Part of a small language model's weights: vocabulary 4147, 4191 steps.
Each number is 128 + 24 x the weight over its row's rms, rounded and kept within 0 to 255. Layers, rows and columns count from 0. The size above them is the row's rms in percent of the matrix's.

# layer 9 MLP up, 192x64, rms 0.231, rows 46-80, columns 0-63
size [109  91  92  96 104  61 113 109  57 104  94 113 102 106  74  93 107 104 108 106 111 110  66  98  96 105  85 109 100  99 105 105  15 104 107]
[[126 141 115 123 114 134  98 125 115 138 153 148 147 126 134 140 180  97 161 123 108  96 129 122 111 133 148 152 113 113 138 164 104 179 135 132 143 109 103 104 136 115 117  95 117  56 146  85 133  85 109 127 116 137 157 137 125  78  79 108 103 120 105 112]
 [ 92 162 180  98 120 154  94 118 103  82 113 129 125 121 104 127 115 132 129 151 108  99 109 130  99 141 102 134 126 100 153 184 111 144 138 157 131 160 135 162 126 108 153 151 135 126 103 112 153 115 104  83 165 110 136 116  80 123 137 106  89 103 142 126]
 [ 97 150  90 180 158 111 174 170 100 109 127 106 126 119 150 103 136  89 122 153 131 112 118 153 124 116 130 100 144 155 162 143  91 108 152 107 175 141 131 135 121 145  80 132 135  85 125 151 126 135 150 151 128  95 101 129 113 171 113 130 141 142 151 109]
 [128 151 141 114 134 150 153 102 115 140 105 100 136 159  91 119 165 112 108 148 140 161 117 145  73 114  71 120 132 102 148 126 185 111 127 112 111 170 132 154  80 121 140 127 115 141 146 145 128 169 142 122 126  93 103 100 116  87 128 160 109 140 118 110]
 [144 134 149 140 144  83  92 120 129 119 160 140 125 116 177 146  62 145 105 116 132  96 146 118 104 138 130 123 113 157 142 109 135 130 108 114 147 163 120 177  97 130  99 172 122 131  95 119 104 149 130 143 123 158 135 139 143 111 179 132  94 100 141  86]
 [152  99 108 138 139 125  74 121 128  97 180 120  98  99 128 147 144 110 113 124 126 125 119 198 170  97  95 128 123 116 137 118 128  97 150 131 106 135 116 153 124 120 109 177 131 157 104 127 106 139  99 143 143 150 111 125 130 112  97 110  97  87 165 156]
 [157 128 119 146 113 129 160  92 151 107 163 121 130 127 111 106 169 120 101 106 104 160 138 146 104 115 199 131 100 122 118 129  78 129 148 168 115 113 132 152 150 123 109 134 112 133 115 129 183 170 172 135  87 107 120 138 126 152 123 142 107  99 128 111]
 [153 119 154 136 147 109 105 155 120 125  84 123 113 141 106 162 171 119 121 130 106 129 108 102 154 122 180 175 127 124 105 125 162 117  98  89  80 146 128 111 167 124 150 126 147 148 129 157 150 119 178 112 122  92 140 136 154 151 106 120 159  91 126 106]
 [137 143 131 108  97  99 125 130 109 169 166 149 145 134 172 100 120 125 126 127 118 183 103 110 158 160 131 109 145 126 111 127 125 122  73 140  78 114 124 138  76 121 150  91 132 115 154 111 126  98 125 112 126 148 104 186 176 140 130 142 126 119 129 118]
 [ 98 161 129 103 127 138 152  87 122 121 168 111 142 143 118 158 167 101 144 155 159 135 146 118  90 110 118 131 133  83  97 164 110 151 129 136 136  98 111 129 110 136 129 123 117 104 176 108 106 118  95 134 143 156  51 121  93 130 147 129 134 149 156 140]
 [ 70 133 132 146 108 161 174 106 153 147 144 137 109 120 149 113 125 104 106 137 104 124 133 140 125 145 106 130 129 133 101 116 129 117 102 112 176 204 130 102 132 128 138 150 137 145 134 154 153 116 100 173 166 135 167 165 151 149 123 128 120 133  82 143]
 [147 116 148 134  78 113 135 140 133 119 130 170  95 147 174 137 126 138 114 121 142 164 140 115 102 172 140 112 111 118 181 145 164 120 147 127 138 136 149 134 124 109 121 143 160  88 158 145  89 168  92 131 163 152 151 182 119 110 144 161 143 133 146 127]
 [121 144  92 120 107 126 110 123 140 125 137 161 153 144  94 136 148 146 116 141 167 160 120 159 145  86 138 141 127 152  94 138 114 109 147 139 144 140 117 141 151 108 122 207 148 123 118 111 144 167 147 144 126 157  94 110 195 107 126 132 180 125 134 134]
 [117 128 135 141  99 118 134 119 187 150 175 180 155 102 135 106 118 122 132 159 102 100 131 124  95 115 103 149 124 121 115 137 133 149 134 109 119 170 128 115 147 102 152 122 165 165 147  81 115 126 122 143 139 145 131 140 128 146  80  69 129 134 165 160]
 [112 142 114 131 123 133 159 160 170 114 131 105 124 135 151 142 124 120 142 121 118 119 170 100 131 128 175 115 118 140 105 146 142 110 147 145 167 141  71 112 151 132 144  81 126 150 155 127 164 117 176 104 123 154 144 151  69 112 136 157 152 124 178 112]
 [163  99 122 111 117  91 105 145 164 114 157 131 158 100 114  86 145 145 129 165 128 144 164 132  88 140 120  93 118 138 118 165  71 114 122 118 105 150 119 120 111 114 118 118 140 171 137 126 107 113 176 137  86 144 132 160 148 168 130 129 130 168 105 139]
 [155 146 168  88 120 108 150 105 105 136 123 115 136 119 142  74 202 172 106 125 137 106 166 149 128 151 113 155 157 152 103 124 128  96 111 119 111 121 125 138 116 142 159 119 138 103 146 117 118 130 127  91 112 105 159 116 106  91 104  92 143 166 122 117]
 [132 107 118  78 120 117 150 148 113 152 154 127 106 128 112 117 153 104  82 124 129  95 172 155 128 115 122 140 120 105 131 152 128 160 164 158 139 119 130 121 151 159  61 170 123 141 119 110 112 136 108  91 124 148 155 117  78 144 121 136 168 139 161 161]
 [128 176  94 134 115 132 125 105 100 139 150 136 134 168 147  78  83 139  89 120 176 137 110 113 134 117 168 159 129 129 146 131 153 137 129 104  95 130 160 144 131 153 129 102 135 167 183 133 118 136 163 117 118 133 136 133 125 143  74 156 138 104 157 123]
 [149 117 101 136 135 155  89 126  97 136  93 136 112 120  98 147 136  98 159 124 185 169 108 137 161 104 154 104 126  93 123 157 123 130  90  96 126 124 111 168 130 120 110 122 106 134 130 115 167 155 118  92 162 161 124 166 173 117  93 141 147 124 122 141]
 [ 76 132 112 134 129 104 124  88 121 130 129 127 124 124 126 154 114 106 143 101 125 107 186 127 130 144  94 108 124 126 173 130  82 148 175 121 150 100 141 184 125 165 172 130 110 109  97 135 109 113 130 141 106 139  96 118 136  78 128 127 110 111 129 168]
 [129 139 125 141 131 143 134 115 129 110 116  95 144 121 121 136 120  79 178 141 160 134 110 131 159 153 140 155 150 113 146 120 107 146  76 107 138 138 134 155 164 162 141 138 131 115 146 186 135 103 164 140  84 112 139 154 135 185 165 121  99 145 142  90]
 [ 98 117 127 156 140 139 121 109 146 140  87 127  93 133  98 143 149  99 141 101  95 146 113 120 122 140 153  96 109 162  91 126 134 125 112 115 136 153 140 120 141 125 195 103 128  96 119 114 118 148 181 137 111 134 144 131 183 135 160 109  71 157 137 154]
 [ 99 122 158 156  91 116 160 135 110 121 159 128 129  99  93  98  93 109 152 123  93 159  93 147 155 105 126 116 128 125 125 151 131 157 173 140 116 141 106 121 153  92 112 132 192  97 137 145 126 132 124 135 145 128 125 137  93  92 109 141 186 126  97 118]
 [116 121  77 125 140 131  84 144 145  99 132 154 119 123 129 100 153 172 110  85 111 104 110 137 118 154 142 147 145 154 132 137  97 115 165  96 144 151  98 104 108 105 144 131 108 110 138 172 120 143  81 139 136 117 122 122 134 190 182 108 146 138 123 135]
 [103 166 125 206 130 160 129 119 163  93 114 154 113  87  96 164 120 126 178 124 116 130  70 124 130 116 127 134 124 132 150 123 109 153 156  99 153  99 174 147 135 113 132  95 110 159 147 120 130 127 123 127 128 154 138 105 121 137 123 148 132 121 164 151]
 [146 147 110 142 145 106 125 152 149 141 129 157 125 167 134 123 101 104 169 141  77 120 127  90 150 155 104 145 104 114 133 162 141 174 122  97 132 168 127  93 116 142 107  83 142  98 165 101 131  66 136 149  98 151 114 104 117 117 141 106 119 131 120 113]
 [108 139 133 133  67 147  74 128 150 105 154 182 153 114 127 119 126 146 166 152 170 122  81 121 123 121 147 118 140  79 160 136 121 123  93 109 109 134  96 117 130 139  78 148 106 129 141 106 125 144 129 121 109 155 128 128 145 121 177  97 153 131 131 140]
 [110 140 132 161 141 138 145 106  82 117 111 180 129 119 116 165 180 152 131 182 129 137 175 123 115 112 128 100 140 138 121 104 138 149 107 144 122 118 133 146 105 176 122 131 119 119 128  95 124 141 173  80 128 178 147 144 126 124 130 120  86 110  96 137]
 [130 159  97 154 135 147 169  91 107 123 121 112 117 102 149 162 114 124  97  94 107 106 152 115 123 107  86 146 177 133 154 103 119 138  92 152 148 135 146 138 125 124 161 163  92 104 114 138  95 149  79 116 146 116 154 132 158 107 109 118  90 149  97 117]
 [ 93 124 107 102 146  96 166 147 136 120 125 121 153 140 146 150 103  77 151 156 133 158  70 112 137 148 139 132 132 145 102 119 137 169 178 120 126 138 121 122  99 135 132 166 167 115 153 108 105 108 130 106 153 115 133 103 125 126 156  86 130 172 115 169]
 [124 151 165 147  70 143 138 166 110 139 167 118 100 171 121 104 146 135 164 136  99 157 122 165 143 122  97 122  87 104 154 129 132 132 144 106 152 107 131 130 140 151  93 132 168  84 110 130 152 138 128 101 140 169 109 111 117 148 110 137 168  95 133 137]
 [100 156 144 144 147 145 110  92 153  91 137 109 112 125 108 142 112 132 104 135 161 163 150 116 133 118 179 124  86 178 155  85 130  98 116 129 133 134 105 142 160 111 103 140 155 148 144 170 111 100 147 132 102 154 124  95 153 117 154 133 110 163 141  88]
 [ 97 142 134  90 158 118 117 101  95 140 123 150 136 146 110 134 128 128 164 171 140 117 129 127 154 129 127 131 175  98 135 107 131 185 126 166 142 148  92 154 149 139 115 126 101 136 137 174 194 137 154 118 110 162 162 125 108 130 134 116 174 109 120 125]
 [158 141 149 165  77 136 163 124 117 127 147 115 133 130 139 123 134 132 126 107 152 108  90  96 111 155 139 119  85 133 133 100 119  78 115 128 130 135 108 125 101 127  88 114 122 137 148  87 164 171  76 146 135 158  95 128 120 140  90 107 142 126 165 169]]
# layer 9 MLP down (transposed), 192x64, rms 0.201, rows 46-80, columns 0-63
size [100  86  96  90 110  74 115 103  76 110  88 123 102  97  84  95 114 105 109 100  97 104  76  98 102 101 101 110  95 100 108 103  14 102 110]
[[122 122 136 125 139  96 106 134 109 125 131 181  94 110 124 187 114 110 118 155 106  99  71 139 146 106 175 112  80 142 159 131 138 133 180 158 144 111 104 118 124 112 120 166 110 123 142 128 141 116 171 103  98 129  99 102 130 105 130 125 120 121 112 102]
 [113 112 150 117  99 141 147  96 143 147 209 100 139 108 127 118  99 124 108 120 136 157 122  75 136 133 119 128 139 106 137 148 130 131 128 138 124 134 152 124 105 122  83 207 102 107 144 132  82  98 117 114 132 145 155 154 151 162 151 125 143 132 124 130]
 [124  94 150 154 113 169 114 155 131 118 113 119 130 152 117 142 102 108 142 114 118 134 123 127 160 149  99 104  98 137 107 138 110 100 150 160 152 119 101 115 106 148 157 146 102 114  69 121 151 117 150 130 133 160 125 187  97  89 156 165  99 156 128 172]
 [112 137 122  95  93 129  90 100 120 108 131 105 169 133 151 123 158 134 126 159 116  98 130 159 141 113 157 151 153 116  85 116 139 131 130 110 105 108 112 143 117  95 146 143 127 176 125 143  87 174 125 132 153 115 165 126 111 140 155 100 169 112 190 110]
 [161 164 109  93 157 101 155 115 162 139 111  97 140 101  94 138 106 100 156  99 123 159 125 114 132 153 134 157 105 167 194 128 131 128 107 141 158 122 122 112  80 132 148 112 125 157 138 118 116 114 126 155  95 129 147 117 121 167 147  89  89 138 139 135]
 [ 96 118 153 131 146 161 143 108 122 113 120 116  89 118 112 115 113 140 164 135 115 107 128 131 155 144 114 130 105 137 165 102 148 113 125 131  80 158 134 181 118  98 127  65 123 113 121 123 166 172 164 152 129 106 131 105 163 141  82 140 134 168 109 109]
 [133 147 134 200 109  89 141 135 156 158 136 134 124 133 113 109 102  89 110 114 125 143 131 139 135 110  75 107 111 103 133 120 131  78 139 123 105  99 128 106 105 110 128  75 133 122 117  91 128  94 137 157 126 108 127 154 139 137 177 166 129 137  87 148]
 [159 143 156 193 135 116 110 161 116  86 145 151 139 105 107 149 115 121 125 178 111 109 132 125 136 101 110 106 136 169 135  86 114 167 125  86 148 120 154 113 138 109 100 123 115 105 142 130 156 149 136 158 129 140 194 135 131 130 156 116 125 113 147 158]
 [116 126  89  51 124 135 131 125 150 123 131  96 125 126 113 155 128 125 112 136 111 115 157 122 114 153 125 145 119 173 125 155 124 141 120 160 106  94 119 149 159 138 174 163 112 131 129  88 104 153 152  89 157  94 165 139 131 104 109 117 113 153 147  79]
 [113 117 120 132 107 143 106 127  59 182 101 131 132 132 129 122 149  98 127 129 134  87 118 116 121 121  83  99 130 137 111 110 137 124 150 132 120 113 126 153 129 125 136 120 162 151 105 156 113 141 108  95 128 177 131  78 169 159 198 101 135 131 140 135]
 [164 118 136 119 166 167 105 139 125 132 143 123 132 168 157 100 146 120 104 141 147 100 113 111 163 130 134 110 105 121 149 132 117  96 124 170 109 170 119 137 111 176  80 123 135  97  99 169 106 114 123 128 116 108 131 106 132 115 168  97 109 155 138  70]
 [123 115 148 161  98  81 125 164 139 135 131 156 128 126 148 102 145 118 129 125 123 154 150 116  86 149  95 138 123 158 182 100 146  96 148 143 140 146 160 113 127 130  90 128 147 102 144 140 132 137  66 145 153 121  85 143 127  97 128 153  91 156 142 164]
 [107 183 145 121 146 106 136 112 115  69 127 137 121 114 174 146 128 136 113 132  93 121 120 143 123 104 127 166 162 126 106 123 137 155 109 134 148  96 126 156 167 127  97 149 124 140 140 169 112 186 141 110 129 136 114 125 171 168 132 103 139 151  96  88]
 [113 125 132 107 138 108 122 147  98 131  89 149 146 125 124 100 130 113 115 107 164 172 126  88 107 150 170  92 101 136 129 140 144 100 109  95 151 120 183 180 113 157 143 137 124 113  94 103 121 145 109 111 123  93 134 130 138 125 164 125 148  76  94 152]
 [ 97 120 100 168 162 107 101 128 116 100 137 102 110 131 177  92 183 160 124 126 133 139 111 147 124 118 121 111 144 106 121 110 142 122 143  77  61 136 107  97 137 152 125 155 136 132 110 121 123 117 115 169 111 108 105 143 126 115 116 143 178  90 109 128]
 [129 124 128 103 179 156 135 121 115  95 126 176 128 123  77 141 138  67 161 143 109  91 111 120 138 122 106  83 132 147 132 151 118 138 139 168 127 167 155 143 104 143 147 160 131 152 121 137 150 119 118  93 128 120 115 164 170 131 105 113  90 157 134 128]
 [ 96 176  86 144 127 134 134 102 149 148 125 131 168 121 109 111 106 160 106 100 144 131 124  94  93 160 114 162 139 107 127  72 136 129 115 100 131 166 106 126 116 122  95  96 136 136 124  92 167 108 141 162 112 134 116 102 140 191 139 152 128 127 140 138]
 [153 109 149 162 137 130 102 174 135 145 141 136 160 122 151 181 107 144  95 121 120 144 126  93 121 150 110  90 146 110 107 128 114 102 120 111 151 127 152 113 160 130 110 102 171 129 107 108 161 131 138 124 124 149  45 104 143 127 168 143 135 136 119 101]
 [109 127 133 154 140 119 129 109 109 144 121 126 116 158 147  99 119 139 113 119 154 107 158 165 135 145 155 133 102 139  77 134 102 150 127 141 126 122  73 131  88 163 143 150  96 103 173 107 156 134 145 114 142 143 133  92 100 150  70 124 114 122 158 183]
 [157 141 119 147 115 163 110 113  95 114  96 121 173 107 137 176 109 136 130 139 134  98 110 109 125  97  60 129 126 134 114 155 154 153 160 121 164 154 141 120 132 129 134 134 165 161 137 143 151 131 147  99 139 154 107 106 161 118 114 141 140 132 198 122]
 [117 134 120 129 132 120 163  98 127 137 127 117 103  95 143 106  94 122 168 170  95 138 172 152  98 143 119  93 150 124 131 151 146 115  92 116 141  92 127 169 135 152 172 135  99 118 138 128 139 119  78 132 108 100 151 134 141 178 124 180 147 136 115 155]
 [131 130 141 159 134 180 127 113  70 115  97 153 120 123 116 142 136  66 120 132 137 122 108 142 155  92 135 143 126 113 120 100 153 174 126 161 130 107 121 134 148 156 114 101 125 150 101 151 148 165 153  85 114 135 113 132  98 159 116 135  87 151 164 104]
 [150 107 123 119  38 129 115 115 131 131 150 126 139 141  92 136 126 140 134 138  99 121 119  96  99 147 168  95 125 131 107 133 168 132 103 126 168 140 105 147 146 138 166 151  97 139 113 162 133  96  81 113 132 131 141 164 140 108 149 116 142 117 164 158]
 [139 165 126 111 126 122 137 148 107 121 136 130 143 121 126 124 165 136  76 143 105  92 202 137 151 154 123 126 127 142 157 134 154 134 116  99 122 113  95 147 124 121 138 150 158 147 110 122 134 170  83  84 147 130 144  54 144 115 120 105 117 124 149 101]
 [ 94 143 131 137 115 123 136 113 165  79 140  95 148 132 159  93 132 174 148 128  87 104 136  87 161 115  90 156 117 140 136 113 145  95 113  89 146 107 136 128 154 116 133 141 124 159 118 165 112 136 113 114 182 115 137 176 106 115 118 121 105 165 117 116]
 [175 111 133 161 125 109 138 156 116 164 115 156 133 158 104 127 126 108 171 134 135 100 128 130 119 153 131 125 121 166 102 136 143 151 139 116 162 115 129 109 124 165 162 157  76 141 111 170 122 152  95 133 133 147 130 174 120 112 124 134 164  67 148  96]
 [ 90 134 144  83 166 132 180 134 109 103 107 125 153 140 129 108 135 131 104 123 163 132 101 154 149 123 187 131  86 132 157 101 141 165 120 114 153 104 123 153 171  90 130 132 119 113 116 100 125 139 131 105 114 135 124 128 131  83 130 114 121 113  97  72]
 [133 121 160 148 145 107 128 140 107 104 141 173 116  99 131 156 134 109 144 127 136 137 132 152 121 179 130 132 117 135 131 137 134 173 128 163 130 110 130 142 118 168 149 113 131 128 108 137 123 134  72  79 123 118 185  98 104 110 146  44 123 118 141 117]
 [124 169 121 143 109 116 124 133 118  99 156 148 139 172 131 121 161 143 141 148 133 122 126  79 160 126 173 167 158 129  94 159 178 118 154 166 133 138 113 127 159 101 151  87 155 137 123 144 144 135  82  82 105 157 152 144 114 109 127 108 136 122 118 144]
 [ 90 156 124 143 122 110 136 162  96 125 137 133 147 115 140 105 110 138 136 156 147 133 120 117  75 127 144 124 139 124 151 125 126 130 128  95 121 154 128 166  98 129  80 161 156 113 135 128 106  89 144 159 129 173 160 120 182 129  93 124 161 130 137 195]
 [117 103 141 167 106 115 154  89 114 132 115 133 143 171 127 165  89 149 118 117 127 135 144 103 156 144 149 111 112 146 135 126 185  88 130 153 145 116  57 129 111 111 107 148 155 134 163 121  96 143 136 157 110 124 106 109 116 100 172 121 158 140 148 128]
 [133 146 187 149 115 114  50 139 122 133 133 117 101 145 147 168 127 147 133 152 118 133 103 125 146 172 143 110  91 132 118 128 104 189 114 124 150 116 110 169 109 105  98 102 117 116 139 129 128 112 164 134 108 169 127 116 131 123 134 104 169 114 130 109]
 [ 98 130 105  86 113 141 101 172 177 139 100 138 116 173 115 103 120 159  86 131 119 156 103 121 112 132 136 118  61 148 148 114 122 108 112 123 120  90  96 134 123 149 110 166 164 137 115 166 132 119 156 148 111 106 142 134  99 145 150 149 113 106 111 129]
 [146 130  92 121 104  99 178 150 176 125 180 132 165  98 104 150 113 144 104 132 136 128 147 127 109 150 124 140 107 115 137 127 137 142 110 165 108 147 146 175 123 125 138 124  92 104 143 153 146 146 144 134 179 157 132 103 105 168 119  74 122 138 131 154]
 [179 119 151 155 114 142 156 135 122 147 148 135 148 141 115 128 163  95 100  93 122 173 137 112 146 121 138 117 106 154 127 115 112 165 100 148  99 121 106 120 140  98  81 141 120 131 115  85 136 120  94 105 104  86 129 128 150 162 148 145 118  97 172 172]]
# layer 9 MLP gate, 192x64, rms 0.241, rows 47-81, columns 0-63
size [101 105  83 103  62  99 111  53 102  90 100 104  98  77 101  99 106 102 108 114 109  70  98 104 122  88 111 102  97 121 109  15 108 108 102]
[[117 132 122 146 121 128 131 121 142 118 142 111 147  93 126 130 159 135 107  94 153 102 158 142 100 127 123 150 143 127 145 119 178 154 131 149 143  95 147 134 148 171  90 131 145  65 135 177 156 118 111 143  88 130 179  85 121  93 127 136 128 153 163 151]
 [ 86 119 134 118 178 126 130 107 143 106 142 125 125 146 116  96 128 126 104 122  91 193  83 100 143 134 141 126 143 140 120 144 128 143 117 132 126 130 155 124 151 105 141 137 138 128 162 134 145 159  94 130 116 122  61 112 125 144  91 115  96 124 176  72]
 [129 130 142 152 117 118 113 157 132 136 131 115 105 134 180 104 125 159 129 121  64 123 132 104 177 114 146  89 119 139 159 135 126 164 131  97 157 101 148 107 127 114 134 119 113 103  96 109 146 118  90 183 152 130 125 154 151 165 111 110 136 117 124 184]
 [132 140 108 119 125 149  86 163 145 118  94  96 113 137 143 116 161 108 134  86 137 115 148 111 151 116 140 102 151 132 110 149  95 110 152 193 146 122 106 110  94 119 150 115 123 173 142 115 106  95 123  94 112 117 108 131 142 101 160 106  63 108 148 120]
 [172  71  99 117 142 118 160 119  93 128 128 141 139 144 131 129 118 145 147  96 135 110 106 135 162 165 120 116 141 123 126 103 132 143 156 148 172 165 112 162 104 162  86 151 124 163 112 100  97 140 152 108  94 146 136 117 116 148 139 126  85 104  90 103]
 [ 73 145 145  82 107 117 147 141 168 137 125 130 143 161 138 155 172 120 154  92 145 141  93  68 140 184 124 164 137 138 142 139 116 166 106 170 132 122 110 145 113 156 118 157 123 115 144 132 136 154 134 159 151 100 126 110 120 143 133 108 131 118 122  99]
 [109 117  86 127  80 155 156 126 116 197 141 121 136 124 138  98 107 123 128  74 110 159 150  98 117 161 132 149 131 124 140 169  98 101 133 133 146 116 131 101 105 161 125 147 155 144 168 137 112 119 117 131 153 141  85 150 115  95 110 135 146  93 108 141]
 [111  91 123 127 135 142 147 102 146 107  92  88 119 127  91 163 132 135 108 141 111  89 163 143  94  97 110 134 110 135 153 130 108 141 176 108 172 158 113 105 165 150 102 171 114 152  99 154 120 148 116 112 123 134 108  91  87 131 158 103 129 139 143 113]
 [ 89 127 159 122 128 114 161 142  97 141 158 147 105 135  79 136 141 111 178 143 145 151 145 155 141 131 146 131 156 161 145  99  99 135 171 105  94 157 132 158 122 131 155 146 144 151 148 131 101  99 150 103 129 151 106 111 103  94 170 118 104  82 128 131]
 [113 122 103 133 157 109  98 102  63 117 106 116 107 124 160 169 125  89 132 104 121 118 143  88 115 161 114 105 161 173 112 103 109 122 133  80 105  87 157 130 142 107 119 118 164 119 106 100 107 148 122  99 160 158 140 157 123 122 133 132  96 117 132 137]
 [138 134  93 141 140 131 113  97 116  85 131 102  93 136 160 107 118 127 122 147 141  83 127 137 141 124 116 139 131 141  77 130 120 172 163 121  87 113 147 155 142 114 106 122 130 124 103  68 146  88 158 161  98  99 142 113 160 110 101 110 176 123 148 132]
 [129 132 136 152 104 129  94 145 113 109 109 131 146 103 127 175 127 138 124 152 101 136  97 112 140 123 132 122 129 127 177 130 149  78  78 174 129 126 157 118  96 121 128 156 141 172 136 116 112 182 177 125 166 123 152 144 175 135 147 150 129 127 141  98]
 [130 166 119 117 136 134 160 113  81 100 153  84 102  89 125 142 159 126 113 168 140 130 156 137 104 148 140 102  84 124 130 132 194 143 167 155  91 119 117 113 130 135 147 128 117  82 121 132 145 142 137 107 122 121  97 112 113 134 125 101  94 135 108  83]
 [110 114 157 135 102 142 149 107  65 154 139 128 128 129  99 120 169 153 160 136 161  94 105 126 152 134 113 133 158  91 182 163 107 171 109 133 133 116 104 122  82 109  86 128 134 139 130 127 124 140 149 179 137 107 139 106 131 140 139 105 112 136 106 102]
 [115 140 117 131 115 113 116 132  96 122 152 131 134 112 172 157 114 112 142 107 165 167 115 132 106 155 151 147 129 151 157 130 170 135 112  59 141  95 143 134  92 181 139 148 117 114 139 123 147 136 117 103 160 147  87 166 128 115  90 155 107 148 123  92]
 [138  84 130 110 114 119 140  79 149 142 175  83  96 112 139 129 128 114 166 124 108 107 144 149 169 153 132 136 152 116 152 141 130  89 125 139 125 120  97 146 136 196 143 144 104 136 132 114  97 152 125 124 137 117 110  85  84 156 121 139 176 126 131 114]
 [ 75 144 110 121 140 145 152 140 127 134 154 103 133 100 134 122 134 123 122 116 103 120 128 123 150 133 184 148 154 105 126 107  83 126 168 114 131 118  92 135  92 167  89 163 135 157 107 148 129 123 105 103 172 112  95 108 131 120 123  87 134 173 167 105]
 [122 157  85 153  89 114 128  90 100 124 108 189  91 150 128 138 132 170 137 141 166 112 109 121 112  92 135 100 156 117 134 128 130 151 110 133 134 144 170 130 129 143 108 152 137 101 110 149  88 111 125 129 118 123  97  73 132 103 164 120 117  88 117 111]
 [118 139 128 148 113 121 127  94 124 112 165 175 103 158 131 125 113 154 176 149 114 135 129 107  74 124 160 149 123 145 100 128  96 118 103 160 111 117 138 124 109 126  91 123 122 124 117  76 171  58 140 159 155 126 124 159 151 121 106 139 136 119 103 116]
 [180  96 113 120  61 157 122 150  79 165 145 127 173 109 143 133 116 143 110 173  90 123 118 148 164 121 102 147 150 151 137 159 132  96 174 130 114 114 139 117 132 149 129 104 145 141 146 115 145 129 148 118 163 103 118 119 151 132 126 157 103 146 125 113]
 [142  92 134 135 143  95  99 105 108 117 109 130  84 128 134 127 131 102 139 160 101 122 131 136 114 128 131  82 140 107 158 138  61 110 129 135 102 104 163 103 110 152 150 169 108 150 168 100 104  99 124 141  97 137 103 151 127 120  93  99 162 142 112  93]
 [128 142 137  99 133 115 134 173 145 128 154  91 161 140 197 120 120 131 133 137 155 136 114 130 130 125  90 166 126 113 175 117 133 149 160 102 118 149 131 132 121 126  86 140 117 155 166 141 127 121 108 135 168 131 159 128  80 113 109 188 153  93 132 132]
 [131 152 131 137 129 114  88 123  73 114 110 132 128 123 108 141 137 150 138 123 178  96 119 151 176 150 127 153 162 164 159  87 131 136 146 104  95 138 157 138 161 167 159  68 156 108 117 111 137 158 138 118 122 120  97 105 125 113 162 111 138 134 118 111]
 [179 129 119 106 112 129 114  88  98 130 178 109 173 132 147 108  85 113 109 113 152 123 124 166 123 128 148 155 116 134 104 148 131 134 159 134 145 144 160 141 177 100 117 111 120 129 133 116 132 127 184 129  96 142 143  92 114  91 131 134  92 154 119  85]
 [ 95 103 120 110 141 105 162 163 141 123  97 107 114 103 119 146  98 155 142 154  73 121 149 106 129 135 168 166 111 185  88 118 133 170 135 136 149 126 136 109 140 131 144 102 117 119 106 147 127 103  93 157 165 144 131 109 157 105 121 156  91 147 135 111]
 [140  87 123 119 145 150 114 153 142 142 118 134 112 139 119 140 167 123  89 142 140 106 110 138 177 111 185 135 121  95 154  86 141 146 169 107 108 109  91 141 131  63 125 143 144 117 119  98 151 163 133 124 149  94 121 113 171 110 132 126 106 106 106 122]
 [109 163 136 105 103 101 141 136 113 114 117 169 120  85 140 136 102 147 110 133 100 151 102 145  52 127 128  97  89 111 137 157 139 145  99 128 115  92 125  86 108 155  84 136 134 156 164  98 127 168 129 121 132 149 138 103 125 119 136  95 148 122 134 105]
 [143 129 108 138  91 126 151 118 107 100 100 127 110 137  94 117 165  97 112 125 100 113  93 148 151  91 124 138 186 129 141 121 122  85 152 135 133 160 164 129  84  95 124 125 148 151 142 161 164 147 148 127  89 132 128 120  82 117 147 143  90 136 148 159]
 [162 129 129 143 156  68 126 151 134  98 110 152 133 122 146 102 142 170 119 115 121 120 153 162 169 102 174 110 140 141  94 134 122 114 113 144 124  95 136  98 139 118 137  67 120 114 151 149 139 135 136 120 147  99 118 135 169 118 137  59 146 114 150 135]
 [156 118 159 125 118 111  89  63 105  86 116 155 114 122 123 118 142 137 148 158 146 108 149 123 140 131 134 120  91 149 132 138 147 162 182 134 133 110 101 112 114  89 111 153 119  89 102  98 134 120 128 108 118 148  64  98 149 166 113 120 144 121 122 115]
 [177 170 117 105 141 123 106 150 119 111  88  94 144 101 136  91 111 141 146  87 139 118 115 111  91 112 148  89 117 110 110 127 138 144 154 113 126 112 108 112 115 126 109 135 126 105 113 155 162 132 161 105 162 155 124  71  99 125 149 121 151 163 154 171]
 [143 136 136 113 116 157  91 119 142 117  86 151 106  93 111 153 131 125 132 118 120 120 160 149 156 109 153 118 112 147 168  82 115 177 118 179 150 136  98  99 111 116 142 115 125 114 153 139  94 110  93 147  91 127 112 181 105  99 121 104 159 137 105 148]
 [132 107 127 153 132 118 126 139 113 104 171 153  93 160 141 129 140 159 142 117 151  84 114 110 152 114 134  63 117 132 120  96 163 134  74 154 123 128 122 162 111 148 127 159 142 103  84 127 116 151 127 152 146  72  89 122 134 126 148 105 149 147 134 107]
 [ 99  76  91  98 153 115 151 132 148 143 153 124 126 141 174 120 152 106 126 161 155 117 148 170 106 115 153 118 114  91 143 117  94 120 149 115 119  95 116 139 104 127 138 136 133 112 148 116 159 131 149 133 121 103  63 114  93 148 147 135 131 174 134  83]
 [ 86  99 143 136 139 110 119 141 182 130 117 179 127 127 125 134 136 116 158 169 120 133 136 146 125 167 162  82 154 127 124 118 152 137  79 138 155  81 143 123 123 114 148 116 145  84 119 108 112 162 146 141 141 166 115 153 104 120 117 130 140 161 158  87]]